config.toml
d_model = 256
head_dim = 128
d_mlp = 1344
vocab_size = 8192
norm = "rmsnorm"
attn_scale = 0.0884
tie_embeddings = true
init_std_qkv = 0.0343
beta2 = 0.99
weight_decay = 0.28
lr_head = 0.00994
grad_clip = 1.0
final_lr_fraction = 0.03
seq_len = 512
dataset = "wikipedia_en"
Each number is 128 + 32 x the weight over its row's rms, rounded and kept within 0 to 255. Layers, rows and columns count from 0. Numbers have three digits each. The size before them is the row's rms in percent of the matrix's.

# layer 2 MLP gate, 1344x256, rms 0.0733, rows 111-129, columns 0-255
096:132152090158172137120112093132142140125169148157146159112167129119083127123204096124185153134129174139152123175120071128169142175126138131107113136081139158138124123122103148117053157182118110161115150161104061159176088176124139182131127163088074131089091133146120172142137134151168115101160162129171096120094174091138164091110145136175062121138130130117127114069172096147094057176158148164077092181161157150135133208066154154102092101158147136143102075126134122183140124113131120152136128113103109136113159129118109086144051139094123209177214098116174115132126137158147184161181155120160168118156085110137153143105152105144096110143147175100107135125155146183165137081194126140114139096136176085126165185152091104091155155199109122091137059105153078087173078131097124
099:141035140172122123153158155103142181158121171122112159133111145169114098153134118181183122179134148182172100152149119122115069137055170129101099122139135135108099167113092105103105102152147178123222101144071121169121131118092151173089154152136138138120161087115176092137158165101183121106105178115176111120125119138174097133111080162132151104083149140154158200088091103087111068191114182103142131159158102150134118156133060116152081131084145147124147130143141096166126120067170145165164148131109144160100133070100092147097147151191122126151120156049099092084151143128118053114057103110086087189146149161068127133156123124113100092179108099143153121142151176149103149105085084169128120175098111086135139120191140099146115169119159139127157121128141112234134104140147139
095:110118116154066139076130138156154155132165164124117140163144157152120095194156154162142067124150048154115081139046160135141103121162168105174138128156119112093151103130117100180095156114151148150174154110100131173143157144186096112103113139127130106097065114112146208140150124162167109157081108151063075077068160148142147107114159155067122077125069123092129093084106123107118109106161122073185082178098152062090106143122152057156115156162135147232114114128141145089137097072166146117150095090113123073183207156113137141144182119101128110141166094139114095125141143141138084112175103155069150146146058117087117129176135124148179093153147130166168108121100129099102153094133155102123147118120139161145121144216158132126126183140142105166110072126152139102154125116152165
103:105122055133064167119062085072112156165140193092139105072148114151105057155115111116110157105146113070157142188152143095122129090136084158155111089147123145140135128015175092137115128161166118100154089131078101111120137124139127119143099121143064130088123154125151102106150149125082101145156125129209087110158121106117097093101150127129120091103179134095115164112121147109063165131164092083147090156165108141166133079107114138111112129169102123120135168113090088162122092142167189089154105135092196094153127130137100115212136066095151152146122108081090143109102114123063105099151092100132119088105150137174183117106133084084170107123145169148137147129103161105171106132157082134104117111132108094176066124187086133145093107053154163149137045127153130149108051136172118
097:161096134136118097168125126113098148088102157168172204163127155119138059146152168072124144169118114134169136099107143186111120067102127129088105224127061055154118102124054093172147154093074119125165018137186098119145109141091135064144149098131151085163103095144157119171172139101082142128180112105105123133116128150134135111109125153149094087087126144093141165074086098127150132119128064115081097123163123180102132140151128111160136110186123133155068178144087180120159082130185144069151129147213087142104121143105090100141145074158159114105106134106145047151102107085142094114123101101136161135128119089128097119153148143136149172104101095151105082156086122139129129169170089095146156140176117110127117134084110140143086136120101141129197155162124053131107118131074147
095:157081150092146127154114116150128073117073135079080131151153149056159154124123129067112097140130155119125085123105174108123098111194212058170131109080102116124062095159112104158131226165118053082127109151176122071121181156103127136107148176110138137177167081104115131087168073140106135076084134112126116110147165119145123100119102131082145140105127102121119135107135067109140095116181155117042097082115132196154188075191129076106169145139086129132091123084120123123121118146145155168165164185115110106152111095098097148099141073117068107131121134101159135110135132154097104166096177077097104145123212122208115093130153124152086181086094073101167090163143141119114135147066108147132161133122134094117111099154144155101108163108118127140124147134117158166169093137156122
098:182081084118109104124079133060169192131136156189086134110100114141070179102108159115164139089149139093096095100180130103171096154086121190099156127163111168112122137152129103096111180136162100116130099117135054133102164148075142107181131081118057172141160137142142111114151088117138084133163147136118076097123106112108089161122100093102168098132154116107143184159135169137102104145111147134144134081171162127183075073098175135051120129105104096095118122152124139111167108096106098124123101125089115091075187141084136137121078081138140193125156168103158143188155148121117153095173133103168141127164095116154150134110095063151059143204124108112104120149076119153151124108120187123147158073119122119048122059114177171173129111126162170116164120117106146189078156168113085
087:151164127080149153152081101126134050121129132146135139133129101070114157129071183179144127128137106152133146098041135169142133166108103135133086119096093160042050136142128156107141127175129109103133104087116193115089119144115162113124147160146101148079137092100051166107181174133147135118098096155121138094193055108125107112121121183072138210074151163157095070114090146118151198136147133167115094130117128186136094117153152115172100116135134119147107142110074072143165134092138096101127061127127104121147144122107099157129111130189069150128122160120112144164222156136185089174096076124101181134157121141154095193150137107154154129142129178127093148120138094103127118139132052113130124144163062078121122158111077110100106190096113119161132134077103103086125074140127125
097:163146143099125130117127144132111067091093101138104121126133143130145151105100137167151130132099157147178099156113141147151192052185143095086096133131137110059149118115106129075130098147118109128138100110161130181118127110156108105136166142093166167127139192119086104082086121083134054111175078108114189161122108106217160112128072091097126070097133105149109155104137121149080099149176120109083100114138089187131168121152110081177115121156113138131105095122154038100135143157134128135136107115190168179114124163065103181119086111125115218087075181106159127100100163104141124070083109103084117106212101180133124115136079055089115129136113134129125080102109102152128181116186077135094154117108092132108071134091159153083093124135134109097168125192097134103182113148104162
091:164188184090129166075139137124081172201153110139119098124147119133142123174172136125138096108144155147049100148106178151110153125145140114121141157139094140102127138148135195091085139181146132141148104133109140199119130064105135177131156145111093137174159108151067147186105129157172118097104114076075072107141152141114100084102051111121161084123109148158120129106169107169166139160115079142122071131172118075166089132113135079122092067161155144173102128131159158121142112171119104112182089163133142114127108114101200111160112134193104074153162090121126102173133136158134131142108124149112148190148066132117084163172127158130113188154190140183123108132141151122187167126110100122084112117095148111106135082072112161152137101115111160118169177123094189190055209167157097
105:110150190086152110090075109108077131154112115132126147113112108127082088162144085157095122095143156168120093111117125082088107144127075035104132130113079173101063110120122097151135116150100105079106120120093136099128109107191130105167172115094128110109083136218145070087093172154082142157125123104155107119105162130098148040115150121088151138082106148150091154176134141116199129117105120114148131125142142116152180166135130154141115162137123107101169179127147140110164087189138154127138146154159114120114121082138095177118152135146153077173144107105132144177173126155158143116195110115141112127097145039129153106169113181121164141153160113124174151144121148177151137121112180137128169151085171065039089132133158206142184163139203071152156132200103092128144155106158064
099:154135173200075124170143139121106178125117157144125077122070128082171159077174165059153098135189175083114127102111155113094158121102139156081101135115176144109111121107175183168182126095139137095125158117149128157173145181128102119102152095159107131144093152176133174184137131098115108158172132179199152121112156064134133161208080082140140121150162073118124122062139039158104120086114084155133076146118078115094193052106134124178164150122159073138121158133163140164136121140116149103103109186105122097077178098075179125074149125111071095124128166177100087146142116162134119064097116073114111115123158147125118102182122187109133148139143128111106088114146167093132163160154141093186153125108138124137121154086139156114122125075077104130128153117159128143107168119087106
103:170094140171110119147130163179123117088079145141111042156130116152082110149129146154088103115133133062104073136143180109195097125130150068164078088116097072161127184138086184095145112120167104077152100146170111125079078103070093111122142086104184127120129121144129097155095202119116170112131103132125122113155138146158178099094106093165154102141100118125073088104115113059140120103138086148106137115164181104086178149091161113114126161218104167161077152132072130106070107164113167169165141167068097123140156126097123191132138129140153130110065117073169158117142178122090111113123120094177163134118132080083162143130158157152079167161146122090139148139132120086135120120175157085160168129084158113137103114122176121175164136115194121133100110147145174128125205064104116
087:116119134126130134159111105115129079126184071141092105170158130155097104112176117156126112098110110149134088145123157146093145140159109170141089139108158150126121109134108151118194095130153121096174130150186167180084073138064097180060129099085145112124141113159055106179209108148127152072118111119100093175127111127092091104151111148163145109140101087135026148128135149088117101169189154158120108127169132092097112165097139179160109142117135122107102148133094159135140182175103152157122108084082104122117114180173099082148131146167144105128110169136092190174092044085136103133192091174109164080143114058108136144135128156086104111161093151140097186087147206161168144119123165142147162163129118140118108113136082118074112168209117103132154112170092109070179123090084149
090:125131164153173181099072160123113119118163131159162098124166180114083139075139154175098138101144157112136111145155124134139130112113105220118128101124126080109130143124120112086108098066095097069131142106095139128108115129128185146076090184071090116140101160116117150124108101184142155109166074154120122139200119160104172113119113073083122160121145122143111131090085187135094113165136166214137081165139132045189175156097169148109137089085137080148120077145114124156052125155143141129151121144154065147058135100112149124164150104044117119132158138185112154210155115150081133127087156166164113125131099110131136144085117125158059146136180072089092116129122169157099097145171144128146113144149138133109173110075184185137154160114158153072082140074160131161074130126135138
099:124148136095104148114139111135155090144121196135167098185071123136123108169170133178080125132130076136129137167093129115143143141103113140139098159206068116158118164137104167042092137101138130077133154182057123156136102107147118165198115137099105073122131192117124121132162136130098090144066131136140101138080078117129089080126129144113144101117085145192079136156104188141145125130090110172091153108114134116169149122118121080098128109122179153159124083123119069048076166204134144083119110128116114092117128186091112089146117160131157179082138195147111126114188108172118119133181143130129138108128105186114132157145115124089107105102172138158105156124162192109100226093133136089105077118104108107195154068145156142146157155146103082071135186161164048134130126112129123
097:163089116106160135064132123134182080173102088144154111142134113166150088178108100169127128183115199089150132140128117148134134151133067093139113104135113137122142126092185121194088110100136092149171092138134119141144120146097159158046113127107187117155155164195129081091064081130157108150081125156132121168134099149088064109102106172148099131060102160095147103130152172128154140110124122116143160119138139118162158125109120112154081102128097095156149157182127162170100107080087174081139158059140143090096203126105203185132157112173187118142050100118074134148102122168081082098182165136119174163120172155127141135163105126181104151155153134152148111095100115101175080104074158152122082134173132095104128131128128141159111184143160196145155188123103181071086133121110126
105:104072079128145142144116138096141158120111136124181148148134134096127108115161106112091114146116155121127194184096080137120154132168062098144136134092159094172116088124138143097138135083165088130197108132096188186126185133115073163081133121102121146107069124156078130118178132088106120114060209074130126095121131126130133123160132091170172109102139149088155151102150111164135086189126128099109119111154188087091131156139146144115109075155159119097076127138145090110167124068148129099135102177112115112096164148124114157080187091126096143118213083134072063148146183116127088092072150159165189139112106140112116167054037137109139129109130078151171163177132097172104074168074101106134140144124133089129115187094111148123141178135117142178174114118139139099164079156066122
097:105152080131152185146084141132142100102127166139079116163159048075129103082114126094068134082130082090147122081125130118076062116165146147089125163131115179167159172082134151138132134143141082133174124123127148182110123108101199148114148141143131160160127149135114139119075100070086110141157156131114113104157106157076186158171100156092078102074111131176124112150121138113119121131156162136138070138175189123140159154135149149099220115105087085179115131101089075133165111144113139125154171194155154145117144092122105174191195175176162179114109135108125137152121176076138177153151115104161147112143183168059126139101089184118139139158155154044160116167143108097137115123164177067116161097148143100218100125143131177168147174150140124086153144126118088154109109133136127
# layer 2 MLP up, 1344x256, rms 0.0733, rows 111-128, columns 0-255
091:138155184195145130140142145163137155097124149169122087112131104097121172127157165145123165149118120103129135076093136066087041006113181174099133100150138126144161108120127103144178134089126178050105172144157150177104128143150132172127161070137143156156051175149107090093140113079118149110123090060099064115091122160121079120180147144074143116083189104118059134089103110145135106074159164091033123190061158117097103120178198114184091101142120159154155129116140116113126154127166114094131171111158119144130137097114126083103152137103149137118151118129146137131091136103104146080109131158101146161159134086152109110126127198117118120134141111148134093122214114130179182107117137103107142134125114129108091162104107104145167142160139138097116111070130134165179163082174134
099:144129142107109117138172111130080168096116139083155134081099111113067136102139153177161131125067085166094160128125081138124091137122080162127066180127098114158114100153105159103168112074168110138125177089110210122134065099066112116141111103132137206075120205105090126173106175176158097140156176190145098139121120089092151113140165106090183145077128154112093146126153165132160157149088096080116098072196103163113191104090121130157141121126132101149106168174140146059182149091104108165056107144138097151105109129130051108169107170110153122084182168098107127122152154162182135098116184103093131140111117079107184130091165149107117177126137177122124099145097075128162105077139128155177121090192127126159135138136141124158128075132119123106166120090134108107141191096126122
109:147114162157173120148111167122108129113081099167151076085077084129127171071079103150091178119137150169120141101100142072129143119107164099113056109162115129125111166109127119051167089169114132164100107140144090155082103128069172108096136176190198144142171196129108068119083164098065168111173097120174138143181125141103139098109088115187121175187160101141102137142100118135142050190102162123065098083159099182085148113102102125078154140073121115104128180157134125178138169155113095147131131167124123127138108125144144138124077092153125100139042115101150175080129115167102095151087122108162042114125122073121147126173147133112155156089113102109164152141094086126136128108126147150143091094128117101131093098068109136057156100205134139120144159137107119118168129136102151
097:129174141128107152151089159121131155127111143146068189124170178141187104034136139159078153129148155160089149178073106125094108072106135074113111176127076117142178120101095110168107151124136135124161098170163129126106104156135109171157194153094113207082192120082082110113133181135128169167103143046127083111096113128098086114110155171146141125075111055111114080153152167097164100099114132083164128129152169209117193108092120125139200112160142169133061163097145158099094165123073145126182107115157125085118144126088141153163093170109135100116086198082113084123142170148132135185095108112138074106108119118131120098108130135109108137141130130153109103086132139130139108134082195152146148065129113125159125135100160150194176162142088148090142091124120167097119131149091098
099:134110127121142151140162120105178157105134082131161128113110076128079115099189138147187164090148103119137146183133152139087118154140093190152160118096150120144122197082135166187129146166123107196138136098084079172127084161124140102167076116070120105099116093148115122124102113151106181153106158109129163155139138173161103116144091136150091088141192166174126110138152114125065118101113133132109094104070105128111088144106074084159073119164148139068124158087052159109117086145134175103107155185084182116107169137095152142134147162139055199145114152199066131187082156078182103140125121178133126108121129144084125152114103148114150109137132144113143128168128103131065121157148128087150101153098104190139114064112142124138208113079061176109144129143125142068078155168077097
096:105138112082091129151112145147129151194066125114102146086172168094179087098106116108115143170088170179103152135192098136149110161117152090127136032161107174151138099133086098155132098082113121097104170120061162156185127092082142161144072141108057121139125123126067189095153151125130133093091119104108154142108138111117047165180120164130099128124025130119082076074107117114090104145111143116101113102151079047159185097117107092085123024110094159141108122126120068110077137145159141089099131130099106174109104128101122091082097146126115110138128147170169179092126144146135076154148165138150125128072092188163141107192154132095165135119132124122141163128155090143077105135064113124148136120136135156103110081142106147160099140175119127094154086153151149136083119129119081
095:100090113165130168148144108156116112139163184120116092122103118112116095110157121135138073127134118096188138131118108129153109089095144116145082168083182118173187075109151152185085104086128107140126209169104178125164071131122116107142148140179173156152127119110106166143115130138182152186181131099108137103159134172162157111082114090137107154146134108123140093135112090141088120122080055103212163124153097121207078091145152080129138086098156149077073125150130120112121147132158155149106149091137200179084102118076112135119161068114101104104171108087085153121080091133145191140155111152091089057072104109155169183092149126180079185129162128108098128080092101135119150119134122170131079210118090063147164108114103087125131181086175098153117132144113099111154129132096103
100:184060198135110095158097160118165139175115075160142118136153064172142195127162153140142161143135107105152058148139109142136136135106117170087200164136081126088127155148089123115098147176164142143097128162219098099122095113113118093098149138131136125125132160073162159136131101134110122163146147112122204178154100088108091156117107140201138130175132147125143143123104175143117088132127161103096122151170187165075155165181178117120140117124126137138099101154093085112180203058114132158140094142087156144161151104142132161165141120124138145102073113140150153150147120098159118123137143141150181078111187078095149159143170097169115167145148103135114184137069000118166155115183124116107090147143098194133106143146115141097101114124117094158151104138146163097210133091113170
090:095129109154058102131140115094131143103096115118144091145150165116137132083123051111096146155089163169154124154155121114081161136132134050090145089134055143141174156110136158141128100118155081149167182096104150206079094077157151132166150120144119190152125121167110133136164114166121127160158164136113094184138152174158120142168127147109132050149115122170138106171130111130126184142150220181121187103153174074111099148066114080140108158152186115134094115144168126116072121132106125133155146142134124184164151159126118092158124080107064144092182100146138134136159094116141160103214124126143103099133161154099153124082100150107106155093173137124084151173095152134094109179094161132100153163079143193112086158160169151190117049170094149111134122139159052133133114136071151
095:108069110120166136142110099139180158092132144091124188131108113101088088098116165139149151163177082082186132091108149137038095095088128072092153120104109170145098084141145162108189131156169161048089112116115180091097108139162140162144119136215141137149098187084103151112134103100128094083186127182096154109131142150083147099168208121160157116097122085140085131175126112119089141120151145161129130080130158106198098102101193155119158164120182106147099113146126122106148130060138146150149136138066187111154130146170151072189088106127102144094162147155127124073106098141148116108094102098118118172125115184051150129153146076095125106023112164150129106149132163109113062108146148123147096123099149123144107155139158129085105099123107137144105140141102088128181132098147176
104:103161155123150133157112167152119108131088127141151090133145142203076141187172132099145174077142131136115137122114085122140077136125134110105091133139147143164081113122128056135110117108125127120164161119131076088101122132158109164096190158109149115104124164164094100122104120026138113117159089163105088113107140166056165081109185108145180160082148064148108150137164082107216190142120080146100092179144078149092149145150135156165146122133185143081092099114139167120187153110081177147114149159184192139111150089096139129144154111129144106121152131064176160095204119114108151122182132113120069141129144053145160096149146152076137118140208066152164132147143122125120086143090154191124129150121212075093141137095092101161153143119169126156172174108143102141111120139140115
097:118136106135153092074119132056085105102146123126113196123096118141105105126094122145099182120139121124109132150123103163096107108143119105155141101126106142127173133182163170116156148107127117114102111110124110132158055106175071131102075134086087128099141143092110114184167090113084075058107103123086156075062159214117105142092147129137153187121136124145146123171153221093161118183137098094095128114111114132158095171127110156094104053182140151127144075197141152117147179160119099119148155110156130116164155165162103112123068133110195143136100055111155191072123102140126116155115116122155137119177158121151055138080131129143092098125140086167171101096141096136135081105146109153071130064157070152131145114121113120228096102122170183148179169146105124106186108114162131
102:173128137128103145067114151080096074117166116171142109138103090148105120160138160127134135143104164147100114155139123103188102105125131087145075133133067125074126126120083135112104062139126167145090136096149166191106085061130166135096128139153195070106120144120131141137143164112108113074094082120085112111125122136127152080146071094143140089153143144108125107130104117120109103149149110187137143143176105076112146150089129134188105152212152204148135152160125167071137144133099110135130136092117116072149133045093088171118121073110083108087161068139115147109141210125150172139084068106163099190127156076122144086172125111173140115070167172081142079138177077150111137142132084158232128088092143145132111109123124100175098131086130111134144176130153129146192200108122149
097:147160157139130100173184152091127120132111091127181108154131137162134160120128147126123145150107109113119177083112140141139100148174219105133112105096165110146169129173145118111117134106096131083131096078051143112155150076126175151121121175166175194066184128100123158180137143153175145109110153141119076090108085087121113079126124135170055094094162109149145099166158133186138120141115139098129108130109162089133087116181067135128102122141135142122137075158074092091127082141068123210077185129133105183096088122094142065099136165107162169089138102138172132165133086155177093189155154167139105079167141130094057131104133125125070166140160115157115064146116151116112130145123092129142064122176095069159119138102112151058078101127083170173164104088104140166077118117136106
096:113103119142050150168078174137069124150139114113147104141164167158071112074127129133144137145119130104113136070123113092153192103139134120170073109198107072163118172097106158146121147098095127132112164057081080154104150125130161148152131103101121143117113075141121164136139171172207094170160097129131102137133071116119103185106124137113136103118153105187136122157106095179102080073126164144116052098179157093144148158065117177155103127084113073152132104160152107132034122131088104145089099112086135153125111165123137104138107153153059151114099128157125123162170078192084106109111095128117148101164062087092150051161074179141070154147159086108129145119072106089129174131115114144111145157166128102069098085104131143126143137161079156130070144098170157125118124170110097
098:109114112148138095098124109087119156073135096119142129123156088119191095124065142124120114122172135110150104134122155137142092148146138147118127106133052055163137201171088159124100111163152103157156110053175084122069120076164167081104108123052105066140170103078119106158165100204136112117105136106158155037115084146110125141106113131174197160077139089125127162138103164234147081170148139146114098089111176112101130112113154110087125081122105129118110122133160105142095162134106154144140086118179108172099161170127167114137168116124134175120152116107098108125161150135148156085135143053141180108099099103130127117139171191074125158111149131138170158057101156063170117066094136126127096126145121173177089156064095130170120135161122118167101175158106103108143105165103105
097:119150101103138106126093038136112150156085099120108138132163085158111071111166113178125098097092143121139147115096102159160177146132117101152121150158151125146133131172073131181141118122110113065154178088155121176105114072104104124146149119132138126130167135124115071094174102165170094122083104112195132096129154141103058166128109137127126080063124186150114164229186127129164151127132170133150110058116131071186062110117114127130089087169159084174085122168095130139179094153092094120144158120133160162167186175165137063116107125118114107147114105159151106160198135163133135032222111111143042113115109129131138132164078116156116104097151107104132102129121122122130075161081089109076129162126159138169130124147125084124163099092206107141133138146121122112083122120161147
098:093127142130202110140174137192178098173131136178091085151173162097119127170135132132132089146169074107136111169121172099148111106119110125104151093083167095151105194127118101096166121166067151137142129178085104118156111129188215102126092129164095097167211138125141097146069187149146165125154101108196124118174084118098179170098144145147118138111110067085118102069154135118149140103110174119124064152109191145138186118135102110167104137108117105118109120103111167133107106149151166181135182143168080111078106151103128091122111176152131166114106122157110143122113130138158139110138104124094128148086042098092235143148071117096164046109150073164087127107105116113076073121181115157144161137135136129151110095106107128146145150157140146139102114183103079133177107120116108
# layer 2 MLP down (transposed), 1344x256, rms 0.0632, rows 111-128, columns 0-255
094:156088145116130145144127111124103105060156083092145163153084142161141160147129152155079114114151107127138093103122046167093078148120097087139125046142121161120104108108124115168162135074128107103135165088091152099073135087122120125136162155105110121115225052091117116081159148141191178142132155124114188169192132040117138126107144103122079145120108145130159131147136162102145195105075146103226124123158102080128159141116139157109121150106122140074122112180097208139161115084105146176184126143128145137095182167135139150133142111187127104122110156108142137144149072130112056157144121111147129162093090133118101150127119123140095098080098102193078188158126145144090133096116137133150143122112103057118143015132088097105127100138129104179145169146124144055104111152121144
106:141146106182136143112076082051121110137113145161133132101099145107158129138100109147104189134187136166124076066146135099078132117060175086115183145135063165129124113082125159163138115168125105146157100144117118188143149170141165152123102119091112175115154074172173159147085135145128072087094151128082144077150142140105118105166081065085093118105143105188124157116058103148138126171138169079126113134126131141113158204097099127106120117145130140081181157157133120153164120113151145125161144079190183190105075100114089109110113137144097170150113112164122100087135060097069110105065083127161138156220135139141125162160166143141100138176119141126091168157118098119141174130124049135126132154107144153100128120093189124147111115114071160137122130151081102214163106081174116
110:177108137160157119118168106170131167142112135146096136130099177084110117150130124183151098101122116147104114070089113079160120115141116118134128139158088113145180089044126117126130140153156140189160079139143141186120125152187118128074142153174198151062093133132118151148096118114136109139076110178133122084101095117101083125072142137154094151151100110154093064126080121060145091119199134083159116122112139076031155097146167087103102140054145162177092142138184153143176129064114155135115067131151092169140126143065179100162144128118132146111148074188116186131148127119145075156144141113127125144171110145094061138210165147116144146114091110172188087104115160055131149123145174104129117109089178167157146150115131145123145141173141124142082111134127196115162121154143178
104:155091094103111087133185128095075115192099164080175105080176095163109139191082080143173089128125142103180095127112159143131158106140126168158072061114116165166104088080111109120120145146121170163140144064112091115144107114144119162075117086166089123086080118154165142164121122093069145137140090146150133137118199149110096138129127105146125161098157152170157139097043118129130112136120051117143135140083077135156142131136146095169098091156095124091103119122109092176137174099128149088098137155110108139132134104102128097187138133121140147169176116098120194145161105146111159036078115140153123108157111147092122107079140067123200088152138157116140146172175128134064167140112056167136083230158115130117110143101132065138084128112082091136128072119134084144143115104169093
102:131178180093081085131149099110187105162164142117130161173114191146203158179129139113086068138160114150135131143163103137133078109079133136082122156145150115133117059154176118111056156124115098059169073077140133095076119101146102129163185115167085136154193124146074127137128110096179090161104158085112104076171101113065140127118184114112119168169116106098158073083173204100114126122106062129099125164186185147167111156143150119137104194159082092152095145138116051133127162149131125134160089190148132077109140100140127112160126125102146112146150178111118097155125098143126131143184112118116115164130174133111073166119179177099128067099133139090133142101148156143153108144151165158125116129187102160158109160130085154091117062146112176140095173123119085140161136122173126
100:094156137107171097140149114127149134070208094166114110079109051141097135140133146177136198077153100081071136162065180136124071149088065173125083152144160155134169102149146166090130123117156084178166119146107147151140128126157098098119152119196186069157156123118135125186130126158125102127132112150137108145149096147142170095047106138172215140107201150111156160177123119134169143160172120151137160119106094123117063134152133152134154139091144113110154129170099186156151161124149151125115092099163146123095166122147142172131171142144167116133113066142073084155135126094168150096130066143113133090199106132115104145037100076165132095145143126116110131132085166094172121148170128074106113085167144127112177153149068078115109099098122103116102114141081143151141097069126164
096:163143154093102075144084164130134129098131079111131101144159160127129168140116110092087140119113155114085162103164123116106130138122126170110116128204091122141108176174105110131138191148107116054129099083166082129136129091173057148128103085080076102103172134111145129048098168157129138094090124167103128146138126090218096167139123133096118136086139151114167180153161141163144163145123162175099102152158148167097170158160087147058107124122069082106125148158143130127143122136171086140165117154109097074129130132181131132131071159127126204132118173142144119179191158127087133108083070115118226164158206159125128066117117100124140114117124074117102136150127118092174147133141165123102137040170159162101128126139183140136109086179117188071118125097114167151167171155114092
085:055124080166130118070199121097085147088126134080093109093093187097131081157122093113118082072145116155116146151205145104189115096160162105139094070142155151213147097123137145151128067104074115127168118144027094175173170143133108204172163128125120128128104149133145082124117148122103119091139120161136081075103159137133115128153155078065117142080093134114112151168182059113146129094108080118134135126126092072189112113087090165124168149118134107136148145135150146169092061173107113108137192121155092152117098152098126085088121155086136108179178139131067129114074147130126159140103149134114035157107102136107081103142121114089113123130126109149130097114151202157091105130113157151146125132128131120184161105131138126174147129116118150069111161141138115157087146179144073
098:131133107150170177099105153084069062104122112171166131118121096124112137178055158144128131121113105036119126174143150153156135117157144178087148138105167098091168092136118117088148126090163161078092079110146130141162145143122131117100098179099189143131141158112150122170080138160110114110122063047146175139124098106126117158109110121129146132094107134121117120110133138144100155140095117141120154098138038167185141135162147081163103145104143139120117150099117125125205106101141151112134122132189092113079142097049111202108103185114170132125072089127155129126137124133100117112116092127113097196182152173204082105175187120188130142182182175078156096161183055174172108128151080152110116123166140135130086102121169092089124161046140123078124105164116125122120134143137087
084:127180150113138100099163135119097188144125097138125065119162125125165144152156113141104108067116155183062127144127149135172178173150136137153099167121115138102145115076151137120092130119074117181120153095077078184130205126147131061151110139083086124132159058147099100146119185142143134095088120091108105170098155110180120152107071151134134142127109153135126153086124136141161119082088101110088094150146149123079163133160102129148103111113154134066108129170168135114110117162141132158181084096133095130085118126116090173085163151149110157125062100097155113183128150124129114152130172153129119133164105084204121152067071112140114087181167064116156119114147078185155156182176128080094199085150139125087188094112144123153114186129148120067109090141168159153119166138086023
088:162135125126094125110111155131162102145162156125137160141052175215176138108139076158151128167116122142229114140136108200151140105148143139063125097122106112108156116177120159063109134099134086127148144087154150133118147123107189127142125145129133139122128096110050093137129102109085137169101141127081145141154076139142094178057076147106116106176151138104127107166084115165086098151159190145129155113139139092075112144092141132107140158119116092149106099129113089176134076082100132088125041096095102122181160137107147124128076120112115196108118099147091176077113150157087101109113153102157145091116141091165134139101108146134138103147101159146080122147148255078130139144165118130126109139141061168169097119145136105091084083066077165102128164147126106124191152160137147
086:080092157112125156132103130080124157157114179151148080112102072141146170106125139024142080096156091127134135094139140110084117100074130146155122081176121146083129130143156134113181152150110114099145103100165132194193115136099114111138186091160118160195121194161160164123140152100127127189179127094205171092133100111121096136153139097184137094126165111171145157104162108113057167094135091123160107138092107149113182057085150066107114135137155141108132135129166132077147130086101148127137075137132175114126115087080116114101188105133135117091188090196132120192210134121084149114079119129139071145134129144138169124133195154092158098095151159102086116148185054130142094172175120111134125130076146108103120102105170099111167129139079093102139124165113118145112107158106183
088:091128160110128127167135120148174146132072089112192115071154104143173143155120092114185124097178128094183117147163122169123200127130146074202177170125162159143175148215157177126171151126068118120113178120107135119113163190110115115092123163125115108173071107113113154142075096147124193056147124141136144139119073140071093151113107061076118107142144142154082163123129086160103117118106186108088165152160107149173112129135119135134162160096120053122156110104137133104132065090115153183099079184147159119107126189120097094105066116140181116149138141135097118132132149073136122110158155101096161117080160132124059148135105068084135197155133102101150143123100181112103164108101164166115182193122125087087150096160072166066141125121133123119116125158098140119138130125165151
092:114121069162129181090081113125125158114106166154086117079139125091124123166094088165081080137115190113106085156154100134103117106075072150118136137183116166148106123093156142106117133114176140181134164147183101100110120174093124096127139133058115098130066094147145129111140087138135140124114059100135133171131124144103158148119152107069204175176079165099121130114128092074090127115095170130144146085132100117120169144060150113116117148123143129156165142128153144160113141109178138032170131138100131086176162110135099203110151088104120086159155111137077088117137100116107173056116113095116123149073112128131198134158095129138207072144084159120117172102121050095147166088116153127120126141053180153154102129174132100183175080148148085139127167170152100086177138159157133
091:114144140140115122147146108139153097186110143110099135141167088097149120148126093128131136135197135182185201106120072148123101100069148147141120140117152164093124112106174152109166051187149125097111076161212216152056111098162095108075147125144143120148152162139143141082174070123090152092146124135151106135126126153102147108146126155106112137184097160134171148079130163075100093103098174138102171150141148122119132131207162078051099149154132147092108103085138158112165081129128101099132083170161107142113140122180160164116147118086137081160171128093138117106051171104096142116117148148113121144154212109184077195099099128146120128104152097137201093175165148104165130184140161116112111123142103127148085152126124116083179181116170123108144175132151124195138103060123138
096:125114149132089109163120170167131059200133133112108081168104114158060154137136146117142167123115096160150092123140130121102172134123111139090124162143144175171141098110136077114097105108126091121094090143140219174157158153116012163119080069154140107160052157140106108160130129122180083124114127115143121173115130119106095102130085081121114156186128150156056138140133106173145132112120102131144082150095135150102147145135177113121134136105177095127094116112115097119168184189137149066157112164139125115155099117113126150125100140089156099120125166176117124136062169143097119154149097199164124175116160103170150163110140154145127094119149126132135112125169231127130117163048093104078171173114159084124158109223149166090167140125187170151132092113126133155191195101163139
092:174106106192142184176199181152151100118089166123167113083124169108162181144076087109160147145179171121150124141119123111091101069108167157107112147106079132160087157149098099048135148144108170165094142139156179110175089169154137163120117146089092177078114131118133148162108158080076101168165111163110113117075108128152165118136183168063090155178155116109158084103074139133163138168090134127149160162148123171062198165107103094079175157127128111091122091105179169107114148127189148136124125143123126111111063101063103167099127112132141162152147183084079151120100180123130161142068103165140162110071127097131137119087179171106111126099092135119142115137129171129135146106168138151190175144169096094177084108115130172146101151145155168112104133159118149146161133161081094
105:155149144136062178141082143119147131126129133091157179115063128128129131114091090119182184168075142126129140085117080127070136112119183131160148098176105076095160069129150181172107131142101106143134106078161126129130108132092087168121112090085115134141100102044132130102139002135111079119147110160153095141119104100120126110169140110084121151108177126147193106126086072184133132091125163151104188116108104069147042160154161154186125130059074130091111153053144105100134138155164158146113131179077123117141146124134179155102118097117142106114135160094148118154122118102123137081159122111128123140147123096141098129119195174068099172104115066110135092109115123097147198125069073120117080138152120068133179101172122127117111164137185135100162156151165173151105162119147111